config.toml
n_layer = 11
d_model = 256
n_head = 2
n_kv_head = 2
head_dim = 128
d_mlp = 1024
vocab_size = 4096
activation = "squared_relu"
norm = "layernorm"
norm_place = "pre"
norm_eps = 1e-05
positions = "rope"
rope_base = 10000.0
rope_fraction = 0.5
qk_norm = true
attn_scale = 0.107
bias = "all"
tie_embeddings = "early"
parallel_block = true
extras = ["some layers without attention", "local attention windows", "shifted keys", "gated attention", "capped logits"]
init = "uniform"
init_std_qkv = 0.0229
init_std_o = 0.00489
init_std_up = 0.0229
init_std_down = 0.00244
init_out_by_depth = true
optimizer = "adamw"
lr = 0.00175
beta1 = 0.95
beta2 = 0.95
weight_decay = 0.048
lr_head = 0.0112
grad_clip = 2.0
warmup_steps = 351
schedule = "cos"
final_lr_fraction = 0.0
batch_tokens = [65536, 131072]
seq_len = 512
doc_mask = true
train_tokens = 632000000
steps = 6467
dataset = "wikipedia_en"
Each number is 128 + 32 x the weight over its row's rms, rounded and kept within 0 to 255. Layers, rows and columns count from 0. The size above them is the row's rms in percent of the matrix's.

# layer 5 MLP up, 1024x256, rms 0.0944, rows 88-114, columns 128-255
size [102 113  99  95 107  96 106 101 104 104  99 105 102 102  97 103 104 100 103 101 107 106  96 101  93 105  94]
[[151 122  84 106  85 223 154 136 102 137 150 187 125 149  90 157 162  94 128 109 126  98  74  96 142  99 139 120 140 134 144 140 163 113 166 143 154 165 190 165 130 101 163 137 149  84 132 181 111 127 103 132 197 157  78 162 121 181  56 172 173 129 151 143  98 137 156  79 112 170 123 178 164 177 109  50 139  94 132 141 108 137 106 157 102 150 142 116 140 120 111  59 104 128 122 123 116 136 135 147 169 138 130 143 175 117 167 167 132 146 114 135 145 113 109 141  81  95 111 194 151  91  78 160 111 155 220 126]
 [128 120 123 147  88 130 178 119 153 137 129 169 148 142  95 148 112  97 123 129 154 139 119 111 177 164 158  89 149 130  96 136 151 114 130  97  90 167  88 113 119  77 160  99 172 132 164  91 118 129 162  81 152 137  78 158 159 140 134  57 120 161 148 190 148 150 132 129 145  81 139 157 152 165 121  80 112 112 184 111 129 111 101 128 140 104 100 169  67 143 201  56 114  99 134 164 187  74 101  88 161 120 155  87 133  97 109 112  92 127 138 169 126 177  80 183  99 162 127 149 166 105 133 110  97 138 131 195]
 [140  93  78  86  90 169 122 191 175 147 109  82 110 172 150 110 141 137  79 155 144 155 142 114 153  88 105 115 186 119 166 149  86 183  83 176 108 119 156 138  87 165 126 178 140 141  90 166 151  92  91 119 147  58 122  87 119 160 153 142 148 188 152 180 134 125 129 143  55 164 128 136 132 120  75 134 160 137 163 112 159 117  41  74 123  85 126 148 206 122 103 107 163 156  84  89 117 109 105 157 182 133 124 182  84  90 147 141 145 101 120 118 124 121  94 148 100 152  86 109  71 124 118  97 152 187 140 154]
 [102 164 195 143 172 160 142 132 172 125 113 141  75 163 119 135  79 135 106 152 120  80  87 165 143 118 128 147 107 129  89 153 120 112  93  63 146 176 152 119  91 119 203 131 175  91 161 110 159  96 104 135  97 116 143 109  72  83 160 142 137 119 130 186  80 130  72 109  92 164 149  78 106 163  60 121  92 187  53 207 125 152 132 134 163 158 131 118 143 177 112 155 116 161 132 108 168 108 162 151 148 139 122 129 156 119 123  66 140 128 103 162 126 138 115 128 164  98 123  78  90 164 121 106  58 185 187 146]
 [178 145 131 135 120 130  95  99 136  66 193 188 150  98  96 143 150 164 167 167 109 125 134 164 126 110 112 119 117  94 160 108 119  94 152 131 176 157 151 111 136 114 173 140 161  50 196 133 134 150 107 174  76 120  76 121 109 109  76  97 120 129 108 134 104 191 106 119 137 129 164 159 115 151  90 102 181  95 193  90 105 177 126 164 147 158 105 147 119 166 135  97 113  81 154 144  58  44 155 120 107  94 138 165 152 164 142 126 109 119 187 109 190 119  98 150 103 103  90 148 149 137 128  83  99 111  61 171]
 [125  43 126 135 123 139 128 122 156 102  94 112 116 165 112 140 101 180  98 174 123  86 126 105 195 134 144 200 105 123  78 144 115 132 101 141 138 104 136 145 146   5 113 112 114 142 197  61 116 182 100 141 107 113 146 137 125 135 147 122  73 186 146 172 102  90 175 127 168 162 144 118 117 129 122 144  83 166 142 160 156 155 153 136 151 198  92 144 158  78 142 127 147 136  64 127  96  92  88 162 110  92 155 140 109 102 167 123 151 106 102 179 100 150 125 111 187 118  98 112 107 167 160 116 129 143 118  90]
 [145 131 108  84 166 166 183 173  97  89 124  99  54 154 125 123  94 104  88 113 150 127 109 158 121 145 125 121 114  89 127  98 111 137  93 163 118  95 135 115  71 133 129  93 173 125 180 112 125 158 135  89 136 102 103 104 106 160  68 185 121 153 181 142 143 155 175 130 148 129 252 184 139  99 156  99 124 160 145 110 181 165 131 114 159 136 101 143  90 107  75 100 119 119  84 162  98  59 170 191 140 141  96 148  91 178 108 102 117  55 136 177 117 112 123  96 112 124 152  80  55 133 157  75 122 107 138 125]
 [201 106 115 166 151 147 109  83  91  78 176 119 121 125 108 102 117 135 139 148 138  78  75 209 131  99 102 148 112 142 122 145 159 112  97 112 138 114 160 104 125 104 110 169 109  87 170 105 137 135 127  56 142 138 117 128 123 134 155 127  99 125 114 132  94 110 141 143  95 116 115 189 166  96 169 160 117 128 154  98 166 104 140 105 109 198 157 112 157 121 156 127 188 111 104 140 131 132  81 142 123 159 114 129  56 126 140 101 120 131 158  95 167 171  85 145 162  82 174 123 172 149 101 122 167 207  91  77]
 [ 84 134 142 134 148 124 142 113 121 120 166 116 103 114 146 166 173 161 166 141 175  66 131 143 172 130 137 135  96 117 118 109 110 157 122 102 163 122 146 101 137 138 137 122 167 121 149  97  79 104  88 141 115 128  95 142 159  91  79 168 114 122 136 169  50 158  96 122 111  86 144  93 147 154 103  86 148 165 119 149  83 103 104  92 113 198 143 115 117 105 144 155 110 106 114 112 106 135  93 130 139 131  74 151 102 146 124 140 127 139 173 133 167 216 162 147 101  52 159 205  80 192 117 114 104 166 115 140]
 [ 92 109 148 142  38 131 197 120 133 101 123  73 185 121 152 129  88 138 183 141 124 114  96 157 151 187 158 106 153 103  92 131 126 160 105 134 116 173 127 191 129 101 104 126 118 146 173 110  93 131 147  69 131  86 135 135 116  54 141 120 137  96 114 172 128 173 185  53  93 128 153 166 155 133 123 113 128 158 139 153 154  83 124 104  73  58 155 107 102 164 167 134 157 110 107 135  92 126  61 146 134 126  81  62 129 117 138 156 131 138 138  63 120 161 126  84 139 116 157 173 132  91 154  74 140  80 125 145]
 [136 103  91 101 163 151 132  83 105 104 123 120  81 132 113 104 129 143  59 155  87 102 102  82 130 160 162 151 117 121 137 123 127 160  75 176 130  91 139 145 146 118  99 155 126  52 135 126 126 127  87 134 108 102 168  94 148 135 124 130 105 152 210 129 164 177  83  81 139 148 142 107  91 192 108 146 205 136 208 191  96 142 181 149 136 114 123 182 138  71 131  96  88 123 138 131 128  30  77 173 185 121 148  85 129 169 131  99 186  92 186 116 151 139 101 171  80 123 165 114 109 159 140 120  77 161  93 161]
 [143 121 127 130 108 180 118 143 138 151 129 112 124 132 131 152 130 112 140 166 151 116 100 115 148 139 156 129 143 110 148 106 140  96 135 123 218 169 139 142 120 126  97  75 158  67 133  55 138  55 137 122 151 100 158 113 139 146  90  95 112 123 155 154  98 182 106  47 131 104 152 126 118 127 108  81 148 154 161 149  69 176 142 101 155 133 106 144 100 134  85 184 116 167 161 100 115 159 119 114 123 129 168  79 115 124 148 173 156 142 118 125 180 128 155  76 113 134 138 116 148 183 115 139 114 115 142 138]
 [136  82 113 131 122 183 188 114 125 103 117 128 133 133 100 151 125  87 166 146 106 127 149 134 151 146 160 141 198  78 115 122 110  95 124  27 132 144 127 188 119  75 118 188 120 135 142 103  88 152 174 152 102 163  96  90 100 128 159 136 125 155 143 185  94 153 130 126 144  97 145 146 148 165 129 102  93  83 135 171 102 140 191 103  79 189 155 122 115 158 143 113 172 131 130 113  66 105 122 136 107 147 147 154 160 115 149  92 119 119 200 115 126 105  90 162  82 137 101 119 147 123 195  86  52 125 164 204]
 [167 149 166  81 138 147 156 160 167 124 174 138 147 198 142 170 120 116 126 138  79 131 165 127 107  76 141 108 139 131 165  79 133 123 125  75 160 147 143 104 169 173 135  77 185 127 170 137  63 150 133 102 137 167  84  70 102  92 117 144 173 105 128 124  77 119  85 101  88 122 148 143 119 152 106  76 148 172 117 180 181  79 128 125 178 157 147 102 158  88 158  90 122 116 166 115 129 136 141 114 187 124 116 109 135 122 131 115 132 145 118 143 158  92 111 146 151 117 158 165 122 153  80  96 144 194 101  91]
 [194 112 102 133  56 168 137 121 180  96 142 167 172 125 110 144 146  88 113 180 110 123 195 150 194 120 113 154 108 140 128  96 116 103  80 141 138 153  97 105  36 129 133 118 128 108 143  53 146 153  92 163 163 104  59 127  96 122 120 156 153 116 130  84 155 162 146 135 111 161 109 107 130  49 105 193  82 127 161  86 124 105  66 139 133 181 143  90 164  77 108 123 108 113 113  37 141 111  99 113 125 146 117 140  92 155 189 150  93  90 145  90 105 136 168 180 103 128 112 153 107 155 118 126  92 168 149 142]
 [116 142 122 162  99 168 158 107 131 113 120 188 111 105 125 115 103  43 121 194  70  69 175 136  90 175 119 184 153 122 119 165 128 144 135  67 143 124 135 105  21 164 153 159 164 121 138  85 177 157 131 104 114 149  91  97 139 172 150  98  55 102 145 119  95 137 104 129 133 162 132 156 157 188 100 126 127 111 225 104 173 133 140  91 121 115 119 124 178 153 175 168 184 163 113 151 120 147 142 105 101  84 146 116 185 115 141 109 119 100 217  86 112  98 129 161  86  89 133 205 149 129 108 124 151 148  98 148]
 [226 155 124 177 178 156  55 125 100 181 152  78 113 145  79 145 169  92  90  95  84  74 117 162 144 123 102 170 149  99  88 100  89 117 125 135 119 125 149 157 108 171 152 129  83 126 107 126 139 112 164  97 163 151  84 114 132 141 166 111 146 145 181 174 109 195 156 138 139 164 127 167 122 164 156  94 186 144 171 147 167 133 156 122 125 117 124 165 143 104 113 121 154 168 121 128 122 142 131 195 181 181 156 113  98  97 139 167 141  84 156 139 184 124 113 138 124 127  90 115 160 145 151 145 141 139 100  83]
 [126  72 153 118  83 166 147 115 131  87 102 135  82 144 130 104 155 113  83 162 128  93 182  97 175 176 130 127 127 146 171 142 163  81 104 101 118 146 103 146 103  95 163 156 127  87 155 145  57 116 148 126 104 136  74  71 153  96 148 116  60 125 149 158 149 128 113 115 121 137 106 163 134 109  96 172 169  98 159 154 130 150 123 123  78 110 112 155 155 137 112 142 117 166 133 150 175 180 141 160  99 116  94 137 210 142 167  79 149  63 120 120 103 171 107 109 119 120 156 115 107  95 133 149 110 139 141 126]
 [145 129 100 184 138 167 125 165 207  92 128 134 129 121 182 144 149 138 156 162 146 143 149 142 165  90 144  96 134  71 104 133 176  80  92 124 138 205 133 136 128 146 149  76 140 140 121 108 157 118 163 122 125 116 137 114 106 117 120  88  90  77 130 207 133 155  80  56  96 105 138 122 169 132 124 186 227  73 121 118 105 128 126  93 118 102  61 122 103 141  91 108 144 127 122 167 112 122  87  90 136 144 103 138  97 156  89  96 155  97 161 167 120 162  66 130  95 168 157 108 152 127 145 158 127 171 143 158]
 [116  17  97 115 131 206  96 195 104 140 103 152 168 122  93  98 144  84 144 116 134 140 105 113 183 152 118 107 119 160 106  88 158 153 119 159 106 184 142 112 137  86 221 185 151 101 193 108 114  95 148 105 133 165 149 154 115 126  82 100 139 105 130 154  99 135 115 148 170 136 131 104 117 123 178 144 143 115 168  63 139  95 199 134 160 122 121 140  89 190 122 149 172 153  96 123 176 104  93 188 128 123 124  83 100 164 109 137 152 112 146 134 128 116 174  74 149 127  83  99 118  89 121 134  99 112 105 125]
 [133 136  36 137 102 140 108 104  88  85 161 132 128 128 106  87 140 158 146 129  94 125 133 118 178 184 205 158 125 146  94 148 122 154  87 147  96  98  75 121 150 119 112 153 127  89 125 122 127 115 158  68 163 107 113  94 127 100 165 108  90 117 126 138 111 148 138 116 116 159  99  66  71 158  78 115 154 149 156 126 188 128  85 113  73 145 128 163 104 128 150 128 133  50  93 158 136 121 110 121 142 110 151 127 151 184 109 175 115 128 159 162 120 144 162 158  69  72 117 177  53 122 155 110 121 165  83 119]
 [151 160 128 156  97 130 118 127 137  98 168 109 116  96 108  76 137 164 141 157 166 140 122 131 136 187 118 121 111 148  85 125 140 144 107 119 118 168  57  79 136  96 127  69 122 112 170  81 124 184  91  79 139 119 108  96 157 136 145 177  84 172 127 152 125 121 110 104 164 139 127 123 152 128 115 148 101 130 125 138 105 149  90 143  65 142  46 180 115 106 118 106 131 130  82 142 123 128 121 126 121 126 144 120  74 146 116 111 165 159 144  40 139 111 119 110  90  23  60 163 130 129 106 139  88 113  86  96]
 [148 119 203 158 118 159  73 125 106  99 130  64 105 153 200 176 121 191 165 100 109  80 200  85 149 143 212 122 184 129 140  81 127 168 151 158 155  83  67 142 135 136 118  98 108 149 133  93  97 120 131 170  52 130 182 112 129  48 145 118 103 135 139 128 119 123 158 140 114 124 212  88  76 117 140 105  89 114 159 108 106  94 103 116 112 124 164 114 155 123 135 134 127 105  77 133 115 133 129 128 112 104 152 132 154 147 229 143 116 101 154 135  89 185 161 112 132 129 113 182 129 172 125  72  87 125  66 196]
 [101 104 101 148 148 115 140 119 106 167  75  70  73 143 106 136 111 107  97 115 149  69 113 176 173 113 113 112 113 191 162 114 104 165 114  96 140 135 150 121 136 168 174 124 192  87 125 172 117 141  92 142  99 132  57 162 147 160 153 139 119 141 118 154 147 190 178 100 161 171 154  55 148 186 139 113 165 133 153 208 139 108 161 141 138 100  94  73 202 142 132  99 118 150 147  62 122 160 141 163 135 116 127 184  96 144 145  81 143 132 129 148 154 106  78 140 105 125 157 198  55 132 116 111  80 137  60 150]
 [112 155  95 125  43 142 141 133 236 120 167 118  94 154 184 101 152  81 121 235 105 145 154  89 207 162 152 132 153 168 143 103  81 168 160 136 154 104 144 117 138  47 140  92 124 112 165 105 161 133  79 118 117  98 152 118  59 105 162 101 107 138 112 104 148 135 116 121 152 121 150 115 178 154 136 126 105 152 117 136 171  68 113 110 181 107 150  85  73  77 176 143 110 132 119  70 156 105 117 123 124 169 160 170  54 190 142 117 147 129 124 126 106 198 136  68 146 131 107 111 109 158 136 128 105 101  69 139]
 [125 104 164 194 107 177 170 159 111 127 135 154 119 104  80 160  88  92 145 146 125 160 139 160 103 130 149 136  87  69 169 116 187 139  57 130  82 128 119 135 103 139 129  96 122 124  92 146 151  80 165 131 155  51 147 113 124  54  74 168 102 162  80 142 109 179 148 115 159 109 192 163 101 154 111 125 167 115 141 201  94 189 157 160 153 167 138  98 156 133 104 146 106 129 125 149 130 115 112 116 127 151  74 122 134 158 141 135 170 115 198 186 109  71 132  94  78 126  98 154 113 114 197  75 137 114 133 111]
 [117 172 160  76 120 109 146  92 201  80 110 191 115 124 114  69 126 149  87 191 109 100 145 192 155 148 126 196 118 113 149 139 118 129 178 100  99 154 139 210 156 130 132  82 105 128 165  96  99  78 169 155 153 153 114  77  89 115 146  97  96  98 128 121 116 127 105 107 121 133  85  48 174 141 109 117  95 144 182 135 144 143 154 185  86 132 138 115 221  95  60  90  92 106 125  62 110 123 154 176 134 167 103 151  82 152 179 100 132 142 142 206 164  87 127 118 163 141 142 109  88 107 161 132 171 133 139 170]]
# layer 5 MLP down (transposed), 1024x256, rms 0.0761, rows 88-114, columns 128-255
size [104 112 100 100 113  96 114  92 105  96  99 108  97 101  97 104 107 104 104 101 109  91  92 104 105 111  94]
[[123  97 116 112 165  98 109  30 141 125 147  79 124 127 136 109 139 124 125  50  85 103 187 139  77 120 156  99 138 153 140 112 134 155  95 161  97 131 148 158  95 163  96 215 136 115 162  79  57 149  84 142 110 146 105 168 134 115 141 112 138 144 152 101 194  57 138 140 124 168 123 167 143 103 142  85 104 116 153 105 118  62 164 128  88 103 173 142 150 127 112  93 140 103  79 108 127  76  94 136  67 162 100 156  68 173 125 113 132  71 153 178 123 114 136 105 144 156 128 108 165 173  88 125 144  52 116 137]
 [143 119  99 227 143  84  72 141 129 207 161 172 153 144 119 122  88 112 180  87 115 108 123 105 107 156  91  69 139 159  98 111 158 104 152 128 158 114 146 142  74 110 144 135 104 133 149 185 144 109 120 143 124 152 172 129  89 119 117  95 111 126  97 161 122 155 140  79 145 188 171  98 123 118 113 133 148 156  59 164 165 103 110 124 120 173 104 118 164 131 152 119 152 200  87 142 124 118 156 157 147 172 130 126 129  92 137 127  48 138  93 107 100  74 166  95  66 107 161 136 108  79 158 167 105 121 139 140]
 [115 133 145 114  76 118 166 178 139  86 209 130  29 123 108 125 143 132 126 122 141 146  72 153 129 113 169 116 133 153  97  93 167 136 190  70  98 140 109 133 125 135  97 109 132 135 108 121 175  55  95 125 175 216  82 146 200 149 145  86 159 156 119 116  96 245  93 142 202 153 102 111 122 131 134 174  96 113 128 104 130 167 113 114 138 183 128 166  60  97 124  81  57 113  99 166 178 120 115 128 110 142 128  83 118 159 166 126 134  90 149 133 146 121 121 134 117 130 104  91 106 136 193 135 106  77  99 110]
 [133 111  82 112 117 123  88 149  68 120 118 115 152 123 187 154 179 160 165 136 110 182 129 110 132 108 131 143 109  93 121 147 146 109 148 158 149 136 132 105 163 163 140 145 118 109  84 127  63  82  96 110 139 132  76 120 192 129 115  94 129 153  83 120  75 169 131 184 172 127  88 150 128 186 151  78 167  90 172 108  92 109 131 138 159 201 104 102 100 126  93 133 188  89 164 139 109 111 118 113  71 153 117 175 185  96  72 168  98 170 185  93 109  82 134 120  89 143 181 160 167 103 178 120 188 114  93 172]
 [115 154 139 111 101 155 189  88 146  82  66 110 125 140 190 118 112  94  92 100 179  89  67 124 125  95 112 118 142 186 101 129 120  66 124 136 103 146 138 106 101  83  98 104  70 143  99 118 175 135 136  86 160 105  97 136 133 121 124 113 122 134 109 171 131 104 102 111 178 150 125  96 114  75 136  83 145 130  33 144 141 118 117 113 132 148 147 100  89 109 108 120 146 183 127 125 113  80 119 126 126 145  87  85  92 108  77 146 126 180 146 136 144  98 139 169 105 124  92  93  74 161 160 120 105 158 189 107]
 [135 109 106 152 145 105  69 188  99 144  82 114 146 131 100 151 114 106 103 131 148 101 128 120 165 100 123  87 145 140 127 170 152  92  93  86 105 208 116 115  85 130 179 128 140 109 128 140 138 126 174 204 117 104  67 174  96  85 170 159 131  45 163 159  85 113  98 197 106 118  71 120 119 112 134 132 166 109 160 160 114 143 104 141 115  73 176 152 155 126 142 136  96  88 129  79 117  99 191 149 190 178 181 129 130 180 120 152  76 181 206  76 153 130 109  87  64 145 114 136 130 144 137 164 116 107 101 154]
 [163 109 192  59 138 113 177 114 124 138 111 199 141 131 104 135 114 139  93  94 195  93 149 114 118 121  92 118  79 145 176 119 113 163 187 105  90  67 105 122 137 149 195 148 138 167 145 190 154 138 195 134 169 151 137 139 149 163 123 198 128 122 131 174  83  66 151 118 128 123 138 124  83 154 111  87 146  96  76 100 188 160 110 134 108  88  90  97 101 124 109 148  92 135  99 198 138  75 144 206 127 193  84 128 142 116  83  61  63 116 179 133 132 159 152  98 116 142 149  79  61 137 101 126 165 157 186 155]
 [128 147 176 117 152  96 119 188 161 141 133 142 108 128 131 124 130 164 145  97  89 182 171  62 108 139 162 108 141 160 149 121 140 184 195 164 127 135  94 151 126 176 161  78 210  61 108 127 138 106 124 143 113  94 109  77 122 131 134 124 163 109 109 115 131  63 125 127  55  92 151 120 128 148 116 171 102 183 120 162 197 130 179 144 206  71 149  81 131 139  81 119 111  93 144  99 140 100 142  83 124  88 153  93 108  94 140 137 117 115 121 191 127  91 117  27 155 129 134  89 145  92  97 103 115  84 115  84]
 [198 165 138 159 125 159 104 112 179 196 162  89 144 113 148 112 114 162  98 161 149 140 179 175 130 122 127 104 106 155 119 122 127  78  36 194 118 126 119  71  61  56  68 113  87 112 133 134 112 112 106 128 133  94 105  78 169  95 155  94 128 121 112 165 118  83 142 131 137 131 154 169 130  80 151 134  70 114 128 112 110 121 120  95  66 138 114 108 115 134 117 106 140 135 119 140 135  67 160 101 139 154  97  91  83 171 155 130 128 122 136 146 129  92 205  69 130 161  94 116  76 142 154 157 146 153 139 100]
 [196 138 124 159 143  94 165 113 132 141 100 121 118  77 145 110 137 208 131  95 130 157 141  91 189 175 206 100 136 158 132 115 135  90 106 120 135 152 190 151  96 114 149 123 152 127  84  83  81 118  97 170 122 201 213 100 137 126  92 171 117 102 145  60 160 136 108 110 164  82 129  74  83 125  85 109 115 101  79 136 127 137 106 148 137 115 145  63 125  81  61 156  88 149 170 102 127 123 132 156 135 143 122  62 204 156  88 150 131 139 125 209 155 114 128  88 125  74  84 101 109 124  77 106 115 196 160 102]
 [105 132 137 122 152 140  82 105 134 122 197 180 144 125 119 105  81 120 127 123 161 102 155 162  84 122 166  53 169 151 118 143 150 159  98 140 115 140  94 138 105  99 161 140 148 144 128 128 122 126 176 141 200 174 125  93 226 161  43  42 135 143 167 103 107 108 132 111 106 112 149 146 136 122 122 117 200 108 133 102 115  99 133 155  94 104 178 163 175 113 124 168  55 131 112 142 116 119 175  97 136  64 118  70  99 138 127 148 112 126 164 114  60 167 156 127 120 154  86  77 112 152  96 136 144 149 187 126]
 [119  93 134 144  93 109 174 100 168 148 104 103 157 103 120 128  98 124 161 180 157 115 182 108  92  96 124 140  83 192 143 140 181 136 121 131  95 144 114 154 142 125 121  96 130 196 146 157 135 128 124 127 167 131  65 178 133 121  83 122 107 153  90 149 145 108 104 181 130 152 120  45 113 137 123 156 140 113 115 167 174 143 131 142 187 136 124 110 131 183 128  78 152  72  80 145 149 111  80 129 151  18  85 116 161 137 162 123 144 164 102 155 150 124 164 190 156 128 106 179  91 126 105 118  79  50 107 122]
 [140 119 155  96 122 106  95  75  65 127 156 160 169 100 153 104 155 202 116 137 144 128 146 134 171  91 129 167  71 129  93  74 130 197 130 180  86  82  99 132 161 154 153 130 153  79 166 205 166 153 118 121 107 107 135 160 135 161 116 112 204 132 149 112 169 155 137 143  97 157 162  83 172 113 172 142 113 188 112 123 146  94 169 157 115 149 118  80 168  47 111  84 131 169 138 118 105 109 131 152 202  94 109  76 151 129 153 150 112 104 160  78 130 106 133 100 120 147 121  99 134  95 153 137 148 108  80 103]
 [ 90 114 127 181 138 112  78  81 122 136  98 111 128 122 149 110 135 160 143 132 142 170 105  62 177 238 195 113 109 172  74  96 136 112 155 153 117  95 117 147  94 134 135 105 127 106 124 193 128  95 102 167 170  82 170 177 104 156  70  63 120 155 124 122 166 131 142  74 148 105 117 124  92 123 133 131 129 102 214 110 171 193 129 148 172 133  91 173 128 165 158 109 115 109 105 143 107 132 130  99  85 162  96 147 145 152 150 154 186 133 136 137 100 143 181 112 143 191 116 147 144 123 146 131  84  87 162 205]
 [ 46 117 101 174 100 123 145 111  78 189  62  78 118 137 104 166 140 114 102 125  86 134  92 132 121  87 194 129 159 146 114 107 131 132 136 118 106 103 154  99 101 142  54 112 118 115 139 149  98 152 108  93 165 133 166  88 145  97 117 101 140 127 152 186 120 195 124 125 147 153  97 117 123 147 117  86 177 163 144 127  99 123 145 169  87 115 133 156 137 199 122 159 131 130 134 149 173 130 117 164 131 148 139  94 118 125  84 117 181 111 130  85 134 181 110 105 159 167 101  80 121 150 124 119 108 144 151 127]
 [110 136 142 101 154 127 103 152 153  35 186  58  75 164 122 173 135 190 185 104 125 104 138 119 177  94 101 105 153 123 127  83  80 161 125  78 121 185 204  98 140  90  91 105 157 175 157 109 118 108 126 115 183 105  94 178 167  90 124 154 173 160 151  96 132  66 129 104 107  70 105 155 148  71 115 127 183 108 139 158 125  68 146 130 117  96 189 147 120  91 118 106 138 133  91 101 116 129 108 141 127 148 124  80  71 143 154 105 111 135 162 139 176 126 117  75 174 103 120  72 148  91 190 148 161 116 134  92]
 [127 157 139 110  52 101 184 166 119  77 140 145 157 129 130  98 146 112 129 132 168  52 112 111 122 117 119 163 108 104 101 106 118 143 143 216 121 101  74 138 212 114 110 165 160 136 196 138 126 145  66  94  62 143 128  62 144  88  76 100 108 118 133 146 115 118 167 123 133  75 126  80 146  51  90 126 157 130 133 166 116 148  85 162 127  77 107 120 110 157 103 137  93  92 151 102 131 206 175 147  98 169  94 128 138 143 173 137 140 166 117 164 140 126 129  86  96 131 180 101  90 178 117  58 114 147  95 145]
 [ 59 157 165 105 116 148 101 116 128 139 191 117 121 125 122 110 116  67 178  96 130 152 129 123 158 178 147 149 130  91 164 177 206 109 138  55 122 172 146  68 177 141 129 125 172 101 125 125 151 146 113 154 161 186 173 152 124  95 126  85  98  92  78 143  93 177 130 160 103 136 124 121 130 121 115 132 168 113  68  75  73 151 120 124 112 148 154  76  98 144 124 121 138 204 142  89 147 122 144 128 139 139 172 134 120 133 128 136 156  99 137 143 182 148 116  74 100 129  93  86  97 212 131 151  87 171 155 104]
 [140 125 170 132 125 124  84 141  91 106 132 154 111 122 121 174 131  87  96 109 133  72 125 119 131  60 110 121 143 125 102  82  96 210 147  92 186 139 152  92 159 172  93 174  93  78 150 171 185 158 100 149  73 149 142 134 248 132 152 151 132 114 105 113 118 141 159 191 118 136 130  47  87 121  71 121 119 117 134 145 136 125 114 132 119 181 156 155 180 175 131 144  95 131  97 124 168  88 173 180 131 199 141  72 111 111 115 122 109 101 130  80  83 106 173 131 110 121  23 140 161 126  95  92 187 183  94 117]
 [171 139  53 184  87 122  94 115 117 109 168  98 101  98 141 145 111  92 108 154 134 151 144 194 147 153 174 180 133  97  83  70 118 162 110 119 121 189 121 189 150 100 105 139 121 134 129 142 121 145 107 134 127 158  90 126 134  99 142 143 146 136 131 135  73 123 141 155 169 162 131 150 138  94 130 124 163 115  73 133  62 158  98 123  75 169 149 123 185 114 143 147  96  70  89 168 157 141 134  69 168 178  79 157 130 149 178 129 135 146 119 127 107 154 153 102  85 153 155 137 134 112 126 130 135 117 172 115]
 [155  94 154 129 162  80 150  84 118 137 152 129 137 124 126 153 170 157 117 168 171 139 121 186  94 125  56 186 117 149 103 125 167 138 163 163 152 134 133 168 161 109 126 157 109 109 126 124  92 156 136 104  83 113  71  52 121 134 101 199 168 103 147 146  80 116  92  90 124  82 171 165 212 146  97 172 146  93 155 127  94 123 162  97  93  45 118 102 124 136  54 197 123 114  78  90 167 112 110 114 118 124 104 129 140  92  93 123 147 128 107 135 120 113  71 114  78 115  95 152  77 143  64 143 125  92 195 165]
 [113 117 142  77 100 142 166 159 115  88 120  81 194 100 168 106 163 119 134  89 123  73 170 130 136 140 175  78 135 124 146 139 184 197  83 166  88  99 135 133 128 149 195 135 106 123 150 111 155 114 115 111 108 116 171 142 158 161 159 131 144 148 119 117 130 115 134  79 102  89 135 122 196 109 114 133 190 162 126 115 193 120 166 151 129  74 183 132 150 137  82 152 146 101 167  79 101 145 118 141  99 187 138 139 163 119 123 135 163 149 118 193 128 139 144 110 110 171 161 114 131  96 132 124 146 114 177 113]
 [ 87 114 156 145 171  81 118 129 180  87 115 101  84 132 144 148 105 102 155 138 116 147  73 188 138 154  72  95 137  78  36 180 101  25 115 132 117 149 158 144 154 126 117 118 160 134 153  77 172 143 177 102 166 101 100 146  94 173  82 121 122 137  79  96 156 132  82 107 139 130  97 119 120 124 136 147 197 173 159 144 142 171 168 131 109  84  81 163 147 100  87  86 156 149 135 117 121  78 191 116 126  88  98 145 131 154  24 144 165 154 130 196 177 129 131 145  96 156  98  90 133 125 115 101 164 132 114 138]
 [158 144 123 157 124 148  65  95 117 134 149  78 125 168 126  98 141 131 198 122 125 172 148 128 175 133 155  94  86 100  71 154 174 165 192 110 159 172  47 149  94 100 150 127 109 114 111 158 124  93 162 134 144 120 125  89 101 108  82 138 143 144 105 119 146  89  67 125 137 161  95  82  95  71  98 158  84 115 187 128  55 113 149 102 144 147  92 122  49 128 120 159 145 135 167 154 145 135  97 153 160 123 192 153 107 151  65 103 114  79 137 105 175  97  98 104 116  78 124 131  95 116 112 172  98 107 110 184]
 [117  74 123 127 148 101  91 164 116  97 155 172 198 169 118 117 120 118 158  63 109 141 108 153 145 157  94 169 123 147 148 120 111 187 173 189 168 112  70 101 187 173 171 110  95 153 147 107 198 105  92 136 217 109 133 194 131 159 150  74 189 104 145  67 153 150 139  82 161 128 171 109 109 140 146 120 115  91 144  90  78  85 155 127 125  72  97 199 143 122 153 122 127 165  89  97 149 150 120  93  72 144 112 127 140  95  93 147  72 152 129 130 147 156 132 124 111 146 134 125 140 136 112  92 122 170 102  88]
 [122 125 151 109 113 111  86  85 150 128 112 118  92 139 122 123 154 124 140 110 117  88 134 170  89 147 126 157 149 116 154 126 102 131 173 114 173 133 130 110 196 181 101 125 108  92 111 148 129 151 137 175 184  97 124 191  95  94 110 119 116  87 135 116 137 144 172 145 105 142 132 153 169 193 172  81 127 157 113 190 199 115 110  97 114 195 133 102 131 136 126  93  70 139 142  66 180 183  67  71 181 130 146 177 168  90 160 146 137  81 118  26 116 141 104 129 138 119 126  90 110  82 128 117 145 106 124 106]
 [125 146  71 140 101 104  87 114 101 141 114 100 135 129 128  89 172 169 140 140 102 131 120 122 140 133 140 104 175 149 148  77 140 161 111  97 120 141 113 105 122 115 179 165 114 149  87 138  90 158 150  48 132 112 120 133 130 125 120 154 140 118  94 166  78 147 135 106 174 139 162 118  79  83 100 141  70 124 140 147 136 167 131 111 157 176 155 140  74 129 161 139 162 149 212 154 128 176 156 180 150 105 201 111 170 155  89 127 129 115 131 160  93 136 120 116 155 165  71 148 107 139  92 121 121 150 105  99]]